Each number is 128 + 24 x the weight over its row's rms, rounded and kept within 0 to 255. Layers, rows and columns count from 0. Numbers have three digits each. The size before them is the row's rms in percent of the matrix's.

# layer 3 MLP down (transposed), 512x128, rms 0.0697, rows 211-317, columns 0-63
080:104172178149148139151118138142072113103133126091151121151123152133132106102132163154151113131126153065082147103132104144163168115124143122183140147128164131113132122113115107117183152183070137
109:131132110116117116119115085100107105109080149138131108152114106139135110118123091116157140132133094147131143146152148110110117102148141112150113120139146162110175128140144124113107153107167163
100:151121152143165147095140153114133103140162164164133135139100094160131169124126102167108127111155145106139100172114087156131102099133120157154149112138110131130107115157156166193131083121118131
097:129116103099125114095129088110099127116108145118142131132094140131097090138108119125155114136099117133150114131120155105126110134124138149112194134115092102115137134117125102080078129126117115
102:130138135162154107137109135160123115117134115153143141109123104095117138110190132085101186109100160145164145150117112121119147157092131115135119119109116089088079079119140146140115164156153137
099:150141140128126135123120146108121085121155180162121136129152128129132136112162110140134116134111131062123123143138129134118131114118127147139186122115168176158113137127118181086134103124116143
112:152136129128100117134144112102118140134102094169197113128079137127135178162154127137119140103099125154137117121096105124163087186136111131141138132114124109145139133151108121111134176161099106
088:150143134158113088147106117139152189118147115110113147139101110138107126138106173127125165085168142134118137160125100141109113115223120127165110127155103158139110114143123144101133103135125119
123:113129128097114136096117109163140157109143117151157082094117139136150100124113103140123131110160152154121148120143103106171138090132094127179067084126131173164137106109125146115178065078136131
075:112147140147125111098154131121135151101114129115113115125126152150136117167143126127098177167112091133106172129138099118142158126117084134155116125114115136079083078134107142165111112101154098
099:150131088080132148126134083089103130134166117135161122172108131111085096149144100111164118120120124163081127130133129127120130131145082113154109129112171152150129107113090129122111164178142133
102:133144082120135115168146140093118093124136096132155112104134118132121136167102171104149072089116119103143149143146071134146119101154127123155149127133136165107157113127099101132140166152166099
117:130167106138144114120132080127130168127086149127127108127127182113156113099129140114152158099137138089115163116177107130144132133147174141124120155139104123117147138139105170117131152190129144
096:167129122095109080081164115138070118136122120132109121116122109143118131110167095106124121090105139131146128137117083133146111116114142145135128121109109134126148125141172111124147105070145100
077:128145124148126177115134129164141146126080101146100134086145126126138171102143128129147140112162112076135150127178161142161148145158161089129115106147136133129106113166064158124135122137111096
100:149111152109140120120112119135125111120129159136173144134114111127171157160131157143105121126145127161158119185140100140150137131096129124155086142115075096136104148167165118147152108152111141
084:112130127128149088109152102138154155110133113144082117132117138121106133101124170131171129139173143165121140181104152128130130145134138104113099104171165106108144122127036140124132129131118167
092:109117137148139136128113086144110091157099129127107161113164115131101137132167148163121146119132150155098101138123135101100147150128116149114103150126143133123136113092131129146111120117142088
102:126119099137139141127096151157114101141111146138140101063158155149124112153140098149153100106158121110092108096157091094157142106118129129145130142126114144151090176132125120121117105144120132
086:170135147140128099134143114168113095139082103170158100148106130107104127147129097110115151105160121064130136129140135134110106147095145118156130116147112173095095147149137135105100139154103129
110:101108115134133101134124134151110160166156123120136154117138138077144108192148089096136094141134088126165098127126157128087164144099107128154115160168073128148129146155080122075126178120129150
098:128076144102108120105105122162091122176105129104109125101140115134119147128126133145139157081154132131141082141125133160126160124112076167137106139142161118101123124123113116087139104124097127
088:143150131137125161121110124148138105127140108172113124088170133121105127126138154119133152129083133180123124144125125151120165132166151101118150133102144125127127117137110080129156112137144077
123:135120122163115115131101114078121128121148114138149103106179105132126110127101113162152133086116127127123105138152116106116092109134111097122140150118107145117096101092096098083142114131118111
109:140129162124146139120139122118178161138138116087126140154107079120101165115157129129105142124119153109134112187090137146099147118113117104136124078125134152125162135152133118135146158086178123
094:075131175131121139132105118143120150092150143142105107150119134090125138082140124171086121147117137104120121139145127139138137126107115129115062179119138124131091101110136151154154134152114125
080:140156170146087129140172120131151111092155135146156140127149129135145165107160098118121182158120102130145129167127136138140152091142135118157123133117074107113126164108109134094101167098138163
097:093129134153133083108129097093107114140127128107101170077141132112149079135105144141129144149115104153132145138176155139123127088107164129128144160110123123118102131135122156099076153150152073
098:144173119153124126148123128155145153145147155134148088107106155117103122130127128112101085122132137094128167097100113127129147134134121112180115113089146176126133191114150103155151112135146171
106:142117099125119098067192145123121134130121124143127141098180136151142161110136113154141099107162115188129104136135105122165172114123144130130130101129112142113136130114121107159155099117105115
094:128161133112173091087092140114094130131135137142109130142132117111119140121118148131078116092132131131145150170114067118124118076102117147097092126148135149139127125143169145155119062068107137
077:134130098161136093102129098125147147145120109144139162131105127124141136153142119138119131162139124117094171114157107136136123137157091156171138122150146135123130139117133199166125163131128106
071:114116145105107117127106102169112139165129108141148150146140192104150076101127149164139136172168159118100090153126082127126086120119135107158087132125128118119115129124133115161131143124137169
079:137144109128101130114140127138138120127150096151128107120105120149108184126135100161177130142124173120076152116134083115159133146105091110160100075117160100158146111084152129151137124162121175
115:156127137174175150078137151155122177142103162161131146122149118126164169075123119128140098108120143118132112144097105138087129121086123148123145120118106102127095169157156146159155102137108110
093:084156148114097158117136136088122146135141122165126110163172093132128100114113134147145122150126103116146125131075133098127101192074105121123118106125148143163133130141132118104113073122119102
077:140119177115123150123142129150108183116127138132121140138138162133140074118101135124100113086131105116112129128134106136193163146092178153110125140141096148130193159080151115128160136147123133
134:150129114153155108183079076151103065125093097131128105114133114074133103099138129137126139131141111123131122127150106116101110066124107084114129136152128158140105092123125121131152119100167146
095:166106152149098153136170118118108157175112162155112098130171096118128089156127119152140141123083104132127165110113130112148125131086112125134094130108147145139142143125140137078119083137105098
067:131092126142087112148087143144115140124103136151139139167109166132138160131163122118143135126133149153150101135122158129119125068093085130150094128137144136128128202123098127146095161120121136
121:143134108155150119135180105150134125135125107103111131129144090111133139094107125177120152140092086139135112105151163104133143148135098135130158108119133154143149129105146093110106094131142133
102:103123183134112127139097147096132147116127147126158098119132171119151123106122098133155123107169092138131094133159093133129163136094140133141098119131082183127076140135113142117145169122100105
091:125121093107147132122144151138107107122204122116100134138153107136180154115132187094159136149157150126099117155147093114098202139149115123137134138141103109152116141141115121174130135126161146
123:106130160146122080163150104133131152122133140140138081099132070146117118159100149104139092147117109132152106122138119127127129102127165115132136165130079106078100089122163155122114122180132089
100:110168141123160155130109126152134130113140133080116161134164169122124131115118129120148116144119148116082179110138140116147117114116152105134154177115178135153141140148114102110137131157123135
073:114153190160107118137130094132107110148106153156180093152138139130121121124102139151096094136129096111128115113118127121148136101157113090162130153130121101131133145125126079092110122139139161
120:123117120115091145146152078186103137124138081151139090080114142108104126094089129158118174113143152175113158118149107125181145100119100117169091110125111129170139124124113165127159085104117149
113:124122118096120119109125108132123133094118110134142140120105103140139148113163185177089140095147146113162128158123136122118099095137128157133123123141113171137162108095144143164130077062099101
105:167166110168111151150164133133093159128129142144133108091150118123149122134173110143134131090113138150125116131151135121118162139177145103129094156111102133168146138108137104110133131099165173
117:097128117143131159110131144104155128147139124148126114133115161146126140149129106135104138156131146075123133138128152139106164141149124138156111129138109161153137135126155164118149174102170072
114:119174151138143107154113103123157122126117115141134112149083109118111163115121113134128131130133152140121131151112136107072090086161145138173165128149109165174119134136141144163119181077183122
082:131119134141148070109132118066108121108133115112133082142161149133144110081131127177123135108110122126107126164119135148116159100114110162142113142151095144132113124126098100128147110077075147
127:139120120135117115096149107084098139104152117105091122134125100119132144140163130119140142154102172165104119177100149147094144144163103156124129124107125152138153154133128095095119131118157125
114:119138166124150128137136143130119120136093138158179105154157107109109103144135115115090194178108090109166146119108113091119141110120120106156131100138088111129096115139160143101127138142129121
112:089141125114125141122110144123123156149113148135162103139161171108163109120117139146147118127114083154108161102149137104132121111156106148167144117123098088135077119111134162130124134150124119
091:185107124132163114148120150136125110146147141129107116095130126167111113130129156169127125122107121132161091112101125168122108122148123163127136118132158101085089123120140130120125140092107123
136:144114157135122131144090138118110161094110155130152129110150163132154122114127131152160077077124082144116102152150109134122116163129147114163086147108098109136097177132123157091152102109095105
087:137119154138147140126054127121150158150184112127192108081102154140129135137123170128100134120125157173137104109120117152191151121105113149112127115142139133163132140155126137125150128175115101
088:124146154131116127074148151113092117153124093111142139111114145129100108120119178125099158092141114208136077127144116085157178089096161148171126143145132128123150135103115147125105149100140127
100:128139090109123105166129087117151145164152126157140150141156134126120129084167095114097117129139125148128099169100120169106107131142141121159119131107095139114115112135104101154103114153139131
123:132138114147178137163158128155142095101163084104148145162135157125142160152166095094092136140113162092123145133154139128110119156096121164143116154170116145147129103129094143126144164151133120
132:130132185124137150101120135154132091140107147139171143132106177090153124159105142140103113118154108129144101146134117123134116140164169146111150096144089161127143093118170144138128108105109125
121:144150115135194147069132149109126164127166159150132102112115079130133152104143140128155120104175124081157108144086153129094139086127123143127140095133099156179100141117143131160111141117119147
119:167135172124155118083151107136153133116097125139129114115133090131133121127132162114139101153133083133149146148139120116094136132150169147115154142137139063092172112109156101119112130132133180
069:082125131154109107124095166114121181107141147100144110160119146057142140183117123148144143139139142107122101105138124116100143112172164168146142148124120169150141175099160134138116117108141130
092:114165147118130176115159105084125116159109175150103150148102118136137117144118110083131136135145156084179133145167109151115143099127136123133132105164079159146099121091121120086122130117139103
094:104138078154102124140157092135115113108154122127132136139099170124116124134130108103119132118143108138109137133144097117157155116140170125145164133114060105044131140124130131078113135175093136
129:111138139156111098111105118154099131147077137113150080115127163146151123157140136152152082088164118142129106116122111108186127104106131122137130153142125141133096109139106107111101086150117098
125:120152148137225144113140108136131140096128121127119163142143097151121114120116161120099114163125098181127148101148156128117119151074127135120111129106119129085112147142125142118118167093132129
108:148120132110173144086162155140119108107155090144089131182117097133115196134091124134153142151123133133119128110117145193120140094134099139133087114103141111150108148093126132107112114118112091
116:145110142137161137137135110161148137098101120123110125101154159128117132122121148130132105135163125106121171160137088099149144126125112185149120139149097154104136124159103107118166073065107166
107:101132158132146119183084145129134155096102126148163094127162153119149119121095118147158117106139127093135122136173123094113125137112127129158096118136126152113111125154130121106127127088122092
072:087151135107105105185095137104114111118135142141144131105123157160125064163139136108160134150159143102110154132156074111113079148146145148159130140134145132101113135159109150104106108150121087
111:101114109178118145138120123122097116138168148137165126076106154100143108150116135161141093108109130145164083114137096137064119128172159131160124156083101142100135086140127161105149132169128113
096:139136162116145156106166093124138119153158150131149114127114112110181109143144121151129087097190123128109104148129109149170141113109143160165113117132100131125149160151136113146131106101126133
112:168121130090120071103126109136142140119125146152119121136097099123125128138147130077141142115148134140170110154110111140138142116107151179133123103133117149111176155155168122125190128067102116
115:125094134170140137173120077147130184155147145124108132084109125128133121132133124142145124083124164123136130104141071152184149165118106119142116136067171134110126152125126116126125088145093108
094:158158135127172115087120127115128149104145152121120112117123093160153157092127152150142111077096176123145141145116068120176108113112137163150103095117149123143133096135161129147147135151118116
117:149079109128076157097152109151145128121105093118122087125198115146083132092147127087118194142155121156105157128103161112150159160153099099136089109146130165117127119120122121110097178095148135
108:145143138143106108169097127157097098134068158105111113124131164129119079140107155160123099120137130093165111125134152099139124060137171136100161167149136129123110112132123103118141071104089128
111:111123129157114121110106136133117125147115163131147067129122141133088114101121103112164076088170090098154118127088174107127113159099214141153142134135149106115109148142097110106134117118154139
106:121133153152087142116159130157110166129134128095157133103132086166134112120109109130163089114188127131110145148124125100161121140123135128108102149106105119127158148142117118068147089117094155
108:175177163129111125128131126102123159137104135133112118147134133139153141137119132161146101111133134118144098112125078123174117133121135168095143165104125102106133113121102118130101115150104145
117:137130114191155122167135166128142109117140153120166127150092119104165156067128131102101124117145141107144112124169133137097111131121113137149147100130103143112134134112133106124165115083125122
124:111129131141123121117130171161141118093140106086105123094147117177128160128176128137122127171128111115126133121122154099122157163126129126172155102132129135137171134159127160135074153101094113
075:128153153122149125101181136120146107141141123151096122117126174143157144125114133170145143143127151092086112140138109099126162122126122120137188107168133159124146132110126117109132110190112141
135:139074099136130182103071126176102102109112127137121116123095137081117131125147134149146075151137141139094103110150146139153159133103105150116082115147149172139159145138126138127098136117125135
116:136139163084071155122152127136091136167107102148144121105155132132149108145120159148110110131126128134134109162169116140151142124108160131144075142117121152082144140118129104125128098120114095
093:124097123148123143114114179136127114094101164102143112124113198100135145103132153137185087086151123100169128132160126130101129112128162175136136134140088146122118129139098104123153133128104125
118:134115149143140099091134118099105144118092115119134084129160129121140153081110143178165137096140119164129098149108124134131130106114074128142112139130105149134111127145093095078136085093123087
112:156104117146160112137125093118101134125142136130121089150103101140135155139128127120180132146157144088138165132115104101081133131123126094142157110126124153159117143103130138150133142128169175
111:173142110094119121101131145103095119124116140068134145136151127132109139113132153125082149131128136105181143123119112145099109108102115119129119153140106133157169118134183089137156126081140136
116:152127140127191139082123104152126115103118121168115111127128088145156149117129151126137089084176150156152089156095132134129140101093117145084101119163086123147139139151169148145153109096078133
095:135109130147112122174120114145107168153176122110096154104154181129129107138112133123126064132150122140115108142140119146094118128138107120133108136137116129112129132107067107148143179109148154
107:149136139128127150130138130137123156120112135121138132126168150129122089113144139059147104118117154096199100132153098137085138114136142140151120082153137138137139090135125104108170095147124165
112:134099161119154179121108123131126123130150125142149112118157149088135108140106156133142114132111106088134120150131154139102171102143120124110105115164102134141148165077114121107123141133152123
095:141112156141114164123113114152126112166117160147164161165120150125147146193141122149132100095113163119162152115158130092111140107121109100133133128118107147111091163114149144126123166125124158
078:125118134128158126165127153161127130130125156132167117089119128128125118142139156063093128138144139124128134169101101145130098140101108146127099124105138118128107123178125088145112115149122103
093:147151126160108138118160115113140111118160101090102153126107120117118126164106111117098118151095186108121130078115130112121126152172076118168130118134153122163123156138124139176154138116108161
122:125126170111123144118127146141084183099132149184183106124155094120129119083144175122150144151143113143147119100163114141124171100104107122142052146128125154126089155124132122113141131132134136
129:138151120099142175126115126146118139147088151140171096109105130146132143131123144123057129156118162176169106132122090100137110150103146132113113166101136155121149127148117069104154119149125174
108:154111109140143156090123130146136167125120150135124105144113176169137116102185108166125107101142142119097150140134070135144165104134165139129102130167147106147115143146113171102135097160107098
088:131121128113136158119096139123136141120141128115162100091131182122132145093145087144136086102128114111150180102101144137101119154105125129155123134174151131125159134127117130116186126134119104
075:138168148114124131130141143076125146085185165118147142123099116162137102146154123151092165120149136121149096127150163168102132138166138175173112082162123130120128152123177097100134117115129101
096:104143135148131135066115134089106136108139107114138120150115122151144097102111166168173129097145124126128150124168127112127134088171100154171098113148096118144116101132134156120163106154097093
105:108118118124120099096133122103118120134133140141140143153135145123148102113129131154131130149119156151101121148129094126105152144158125109140062137093152113087137120139172115167163158138125150
106:142190158148151126109128153133089125096143120093121160129148155167132154118149129134068162133134111101073138169158128103111146126175145089124155138120104128113131135117141145129130163147133122
# layer 3 MLP up, 512x128, rms 0.115, rows 212-318, columns 0-63
104:118112136119149155136132100100068108109116125111128086110096122137123110104144093145136146100114138162126137152149128130114126114195158112083127135132110157139152082120102148164128125147155120
074:095176132152133140084162144111130134145098156076108125127115161128156170081154133142126146129105085117146126124146081114130121176118151124103118110126162160114091098155107130137112119110113145
097:145149103112156163101121130154117114129102124119133123142097080132123156132095128119132075108100124159141133130121136096112134109129156146097143154157139174124140141132128081109112181111136124
110:112153070143100093115110139121103136111115165116102129129097133105113150164152110148147156156133133113157135097127133171169104122083115133161122137140186124160084108100147132116134108128157132
106:141157112166124136132103125109116110111146139171161105159147128151122118114099113173145093152117111094119156136162164130144144147106114159085160156124110141135158093131148195161123112138121138
105:133116098152195136128133117114129115137119188120129106072130066141128121121131127163126116119108125148127124132140120144125116129117084138112128150145131151122104105133137116168104156114095136
103:096132161107158146150173120132125148157169144112172110103138125148108102149114092123151086156087092090170142147139095134129113127134116151159137122150174175155109141117125149113150105105124130
087:104121106129132134101138145136153146156114132125127165087145102107143111092142135159098144093117106126155122138132118124128131136123113113095126149121152194081092150120153116154089124069096194
086:105106178131106132152122136133137167118128161128110109132116122120126094107112116111127158188122130119112122170144186107119140147118154114110116141117153084099111136114132105137125171123108115
096:156137090101164143116118089103101105094147125117131093142141062136107092108110132101095111108119141171138141133144135143117126123166124132097124132137112104168147103075145138106094141102109167
109:154114113116121152110088152128104118112171121131167131130137120131101087044134143138113132126123146132107092138134158091135154104105105173108099190177112123121103106094133139137149159135105125
118:161101145107133115062107163149123131093112117110135108098124106125169148119110141091121131113136167114120103152132136125137094087100127137146114134190114126097092145133161140163146128109142092
071:094051158148120151167129146164136109113080139122133124126103142150145115089130141126125175151109132115124159140142162130098104130149105108131153132084136104100137140129103090141107121161123106
101:109125097110150096109127119074103148143144160114134125178101138146118149113139111131108122091133119140114084173059126130116114118097148142167130124152131120140155137125132126170122136112087182
089:161113128094108156165125156090132156120145074095115118199173108118121114126111115124124142142156155164089131127104171155088165112145147154123142108125137149092155143122109154141135147112145106
094:101181090146122123116165127110126113116145134117151170162120079099109157146131111092139166123096098117122128103116129099138121124129115151130151136094110145143111092095145119148104129153156142
104:138104119115136134150132087100123139145106082108124151141108148140119168111154117160136122115143115179111168133146122143114139149125185128097139106131175107113163110096122116137120108137128108
089:135129099101089123154159082103132109125130136127127110116148142144114124114110096099126116153135145185139123143106141168174108145106095126166132163129124095109141076151132124115146163147159120
110:161116142112161168095157180182096125151085116132137093114125093106144149110157174131129144068138129130121117158116111123130122110154085114138116140159103175152102163126135109117111144150087067
109:137121112111127140142117154122146143167150125084124158142139117127096112121141125115124152136077152120159112137111150085125142114152139128123116124113155157101114197127121146166143135108162133
104:120109160108182101137121121094129102098131141110079148152102129161099125153154122132121140098093158124101136131110146112112135148129121099110209174138118150151098122169166133102110138119091130
086:133116169114137144139091139146185117158100123185135122099092147121138111129166101122116076117087126177107132135154174130140133143120153143100164131127133151139139165123108114141158099122138115
101:090147094127139153173103165132135134173138104107157122110136137109119113136101117141123112104118089118144114119157111093096104121156146143090144141151134148092099127095135133125097146110111148
104:120102108133126103161107146112118123086115077078136166122113098099097130135151119135131168173132154137129119168097124134137117133131099143132104129089169136112114121147109098160128166157137115
104:123136114105180107113120141175126129157080146113108108144119086125122123110150128139142121086132190168120104101110119154111143092133153177143153148117141101166125133108148130089151133154146149
106:143127117104108102064167124093113109146153112149135109127106110131143132171124098142135150152119133125095153145139121135137144135094098105155121124116106110119138137099144158151171164093108159
098:141122159094109141169140101149121171141145112128157135137114132151118156145131088091167098150128138131109114124186162139131101096124137162137113138146170122146107122111161118120114111106147154
100:123100149130106161156117095109139120128118157110136142126135162132149079146091091133123106145128143170137105172120142149181149156121152112120094142124127138058147113140140141094108154127131091
086:174116172164150143120105092120099116127139159136140154154137116090089122131151089123100145163092136056100156159145088082140137141133104142143119138137166117106127134111122131124116155086092140
078:114105154147095143128137136161120148143114119129147087154107110131135107111130123126143176142113151168129155168098156114125088133169124113104151085111137073099162128105136151163107139159134103
099:167109099122126149104172131119130130159088132121118134126103115131174107124168125109123121119129090134128159116155152131125104146120126128111124138162139116130131118107126152099097179118142139
086:121098116099120139136148088180153122102088089131120083170148069133144135162144126104114161101104134154129138134100127134114147138150105162113134158123124119160118144145086165126133130146122125
098:166110119121107148165142115164145158130144085164140108155132140124127151128118127135129126125133129155092099154143112094138111119113103128133109114134132114165112123076135132147146106162139122
093:115101088133085151140122167118170117109149069140142136146154104143107109128102149148132083139141165201094131121147152153102159136140131091125117136109126122149103126113154139105136140141174153
107:173126155138137131152136128140094156152118123144152114108092087150085158114165095152120134119165132168113126146112130131123095128132111135116109135156134115127106113172097069166128140155118093
093:141131149145159117114123115121159158096126108168126112098155088083142116077079148103093105108116179153113132133125138149161155157155131163170114095138115134118116117116135139144095158090098110
111:137159096145151136138161091122107133153157119137081125087122097152093131122144087092100099100089090164145118154121145130095122144119123114146136171116127184138100100139132132133090146110187156
114:082091173151092116148095138124139107120109160132125124095077185125141113112115150156119115114165133122142138159138133099111138150107148122091123146133142168148104131126130099115125141140096102
093:113103109105125122148152077105151187169086099126080097128148110123190136136110155144126115122116132171116114103118159149124140189146086139092176100107143109131117122118114130148140159109112144
086:128117105096141163122083133118134126105127137095174150113064121155131126175138111130123119108140162122142143139128144153125108109157152162136128117109131131127103150118125149153118134140108122
097:140156163139109141128134143114096160139135138102144115095110114134158127143111089094126123082148163109109177141147145110111143134174102182128096104125138139100133107101140129116116126105107099
111:092087142091149156138104112133141115162168115114124124107121130129129156112118112158144130148128130106148105147129138112091101121132119130141153100120110150166105137094120160134117140126132170
102:092135148136101124157077160132138129123125140136134124144074177167129104139132133119174109135128121124097114112156146150107092106137128131132132130132142149163097102124120159073146109121106118
121:125121109114117140155158143095096131130155132127112113148094167144109136143134130174136156102120109120133111115115108109089129144134114074097166124127116082098141131106109186130161176144093113
096:166105174096144159152117141184183101088108119117126135126158121109128144108102103123099113126095145152161116154130184188142157128129145116100103122123120134103118134154097130136100174143156139
093:115152136137147176125133118168107141118139111128107137121135131125108109137139120143118140106136122136120113169141084140116125121095093092141135129138152146137094112156119180140095078083129179
085:139109162142141102154146099120085135165114163120103134127105104112148120079075135118171161159136116139142193137133159109114096162144100140163151108130165099107142114127159107152126179126128118
099:110098114128119137109104145118158131105100139137144166113105137141103115132095114137096115165168156137143128138127111116163100146089138154141127077145140107095118114138143117090105131131100104
106:112099113105138153128110175082169119112106098136137119163110151110149203139112112170110137135173157122135152127134142175112112148144123125140152097146097133138120112110159146133123115065126124
118:116116108107145130124154131125138167158153125124091131116176100113135073125102106143140090156159129113141120143125130110122125134124118122102134108116152146175079123119163129108136102132149138
089:130132136104135140153143153122104150156122132119123116112125118135130095149091113159113093087124139131136133126146112157090152126086133113120097170116127145116136148096152140093117126090079119
123:145104139108140083141157147124108116125130101139105151110111068096136084152133137121169130151122162142141125173118126145105142134108109133143134122110136145126138115116124138114097117151134130
112:144092159104099136149126153130141152130120110079128119112125099069191161098086121151128106110154107149135122168122130141099105175125160111115097106148081134116161143150113128168150176095146090
115:129105047121111140124143133106150127118153119112111138123107109175107136117129170140174117144117162152128105110111111095110157124098100136145155144121120147149083125161142129127125144106123144
109:156129102145106132127139186119131115139110118143149130111143125116137137116084109123144116118125127179144143103069121137116124158095080176123150097139156112092100144097127102116142070126108147
111:125136134096104157179110153115135135129147075121157090144145074155126128124133095092126142095163169106106125139125136130099159144158125155111143171130146120121102109096159123127145122089128146
071:121103154103152151143134151096183172147132097132194158099081125134147079104131139138097109127138096198134099142139135103117135147110138161123136160146125137087116151098128161111126139116111164
101:087151119154130089149156111086138132112145120065156178142117111139113116115115105129106119103127117169125075092150112117120142143115129102129166178144200138127116079132115067111118109125156139
097:129109165135150163123101154178117089086066135121157094164130109130133119134109152094107133161138152152136150140148099161167143109110142100125110134173120150160143112156141138110173132132113102
118:111139142097067116107134145090149096142127138095140131164116135095096130132121152126144132168169133117167075125121147158112118112124126080089164143128160148083119112130138117104126126121100102
106:133090112144160109140137120124121147157164117115103122128135166163096092170114077125141075154148113148132120121120106150141145142094094139114131136140138168161123099134124122106134106139136151
084:167141146146103113171147139142124124140103074134123130112091121099148082147103093153129136120121170169094168131164134115137155161120082101124090126100152106123183126108126178117126145119140132
094:106124100115187080134185122104145125131126101116085156162125110166110133109124104151149153140100150131112161167112088104117137115133110125140148113154172130132107129167113143126148134165102115
093:144138108127151087116162138090078135151099102139150135102164104106115119134132128130101109138115145168128111120129106157153070103140099135156148144119120125144137150109119134122135164154152151
099:139117148081124134111123163095154141125102105133160105175131144089118129123153105127108113123135135132128151179122111141094131142117085123097151120145136136120138069166122133112105115078164166
097:171125083104144126146103104144094172133116101076167126139148160079152124135139110107134100124126136152123141119074131109126124108177112138115124199152125131127090158135141098128139125147127112
109:175112186112142166111112147141134108126145130137139162126119075097141111067131130111091139119118113126129124172137132149102132108143107133095128142152126121093127147133137142155125171101112129
116:148112150151104141158098119131140135104137188116101116124120119123124115106134127155136070162140111076134152107146118121131108153077127124113144134149170136154133150106133117157111086139128105
119:120127144129160100177143140157122138152118100134106138084086110094123142187121112159171125117139148170114118143109135108120135142125112120098096159078136143138101115103146086099114124165147120
086:124171122100149158106116139117132148131127157109132134119111092129104138146080115169119137091140130109132145108171052150111133109137136147132137123149191145132126109109139120148134116129086110
098:136145135139175152157123132151106170126128115110142079115121106159140126097132101137140122102164080123147157130135125104097160125150138160108130135072163137133117118106180124129114160129106116
078:094111174088132154198117141150174149156163136120121117129138142177145131139127122108109095142137146150127110158112152135117112164143118140122095146202139141106135110129113134133103152132128138
112:135186137101150117134071121129140145123167143132129131156087154158124102116139108138093086129112139107133110133112148133113129123183111150097162140142135151163126108129111159118125121121138194
078:105149175145146126108128093126113094098074175131099122107114125148088124125156108090113139150099076111198135134130125110135141128131145147137131133108125128126100098121114134112096112111096113
089:101095114106112130183128145129120124096109082107125143149103161149125095167129056128152138127136140112109114143150163144127144125134119103118154166107137137139149127152104121080130158137164125
116:111112153163136081146115141117154104133153163093111113128066126129132139118109142155131165113133120096139120105141106118113107145117107130092168123157147125177134116077151192155163118124089103
083:073170127103124138114058142115123129167108102114105124129128131142142109135120110133113090146141114074162059157159142123106112158111137143101127127124142183134151134099111138102091112099113134
133:097125127148108129113113138145182105128115142113129090120137128128156135106070120122126075119078124131108152158131139111144081168121148134130122102187183149154126156105164131136143104157110106
110:148143138107141176104091137127124096125103113133122184140132064101126123078122125149102153089114119149102112139131155113118148141159140176134154155154125101102138143123129137134133177114123138
093:143145123088164143119121115143163117139107111138130127137120086116127141116126144121096144090137095142137097168113142167083156069125149144105150175179164107104135131154111122161133165099162106
086:132130094142128168111170120154104087168156115103142180119151107143120142129128083131087114170109138142121120152159124135109114122127104114143146091142166132123122120125132104148111154084163154
105:123125136151097122144090122154145132103089096165114095155134146114134090133105118100119098129129164097112134165126117181114140108113109172072147105126130182147131149129108135162167090113114138
104:144152116184135151120133111136127103146127146090132094126120105121153181088134121120109133141149101114140136160125115121131139125128125156145141077143106165109129141111109126079123132113147157
131:115134121105116154128063160135134129124137120131089128157090127154117117090115085155127103167117131116128111112143152132108130125090134096138152111130168164158130149142135127126129136124067132
090:161131162124167165132084128112137097142116149125148133111107113164132098141141126101132086102072154119098122126146137142148109135136161124127155123167138105149097093181133174121165164126131137
133:078127139167108112144095163150154106136109156148144119147069131124154114129104149154139104168129131119118125143157117127098090132111134076093125132187180151138114166146133089127094134134091182
089:102098140112119149140116115119132153119154155132160119144128121119107104131059123139140113175121141108106153096167141131103135141096094141158179101109128092164133128117109125124150155129151118
085:175137088119140139118140141080103109134120078092127136159133118135154151142106149134093130131075134131070090137117086131130122120151142152104132135167148136116114140121142141133135119148114118
090:120154145110126174146127172130112127150128143114114118119122121124100087140094113129124119086115110161157139128153107126111142145135129094100131175112152165099108122111177140080101100088103104
101:110158125156125134144148142163151130183143133124102136127144125157156134145114121135149104121138103092135094166133103109067096153128138130153160121136157171166129097068111127139096104145121143
106:105112176086127137164173126127119131110152130106126141109079106133129113101132119157155156140133156156141126152129104140115104120120130133095157108109106116124110094169087111147130133174123106
077:123125111119079157174152148115140116089150078097123122157133118114113119157091105097140146160130151172065112124135160142151129130143116128114122135094151116132127125111118139095111160166193127
108:127114091107117166170155117138119152172152136098124155138105139109134115130160116139111090158109121149120127144136126089142152136166129127103115169089147127134088170132119179161120149132158146
115:086140135121115130132158128168125115107104108156102142122117116118125112107176148115137137143077150123201096124158111137083144117170135109056164135133154143087130113144090129139120121102113135
102:092103115110114144125152154088092154151156095108144149145136114098102127124114111190171114139153138178095115136141102113136150119096107124130119149110124139163142132126129149083085147155144095
099:116131138124103133129123113082180150111139131156138124147094101089097138132104163139099178145156137107150121126102142125077099142132154131077134172126148144074106130103122142111134138112106089
081:090103141151135120202124145173139158101126157146157125111083149144155115147087141104113124176110142130130131145134126107157082136135144134085160153124123130103138117134138093150133117122108131
098:146142117153142181117128143132145125156133124085122159155085148148134072107098138170117094130127112132156121131154136141150128155120122094088146119089164126126123091122105151113168119103124163
131:080132136132131138140112118128141120169151191120145178121079114099102138146112091142159090181098119119163137101122145099139085148107113121162135153179163128131090070127093143106105113122141138
121:117129130137130121187127159142146125146138155129122155141121130141107086156163151134121118190071116141155102132135131144139116149109093121101166146133143147080089126138159120159153134127146156
082:126143136134174114081087137126133109102107172123151145133085144117143136110105135176080111097119113094158109107160118108106113134107164158132144116170108167103095119134151146160120138095070149
096:124158121086147087142085089132156149140122140148135093175106142151119174136112147110134104095110125122128103166114151158144147083136110146125139122122095143136117132136134129189115112125136127
092:117090064160132125147086132105158138121110132102158130124063099122125153177119116125101079144144125157109134110109139129141105158125113125173141139152162190156080134162136136132151130092134157
084:078158093119139140128067156128139189145144162138148121142092118182097148168110106142112092114127085105181111150110144105139105123120128140131129141133094172136142153100144126099101130100077119
116:075147111108092105174121110097180140158154166096141098142079166174127159133096110157059105113114148145122151167131150114105101122142125109143116138160154174100112116096133107132103115135119143
109:089128132080131136127105116148165126126112114127128155098128151145139138121101113159120154135117106085126104131137147169132148113098107131111131097122207147145102105183130162089125118143096144
086:122134139109109108131151123137129160135144146110146084145119083111119080100165106141097108177137150139149121123156144117138113131158095136072138138140155177154097162082107156094139145132128157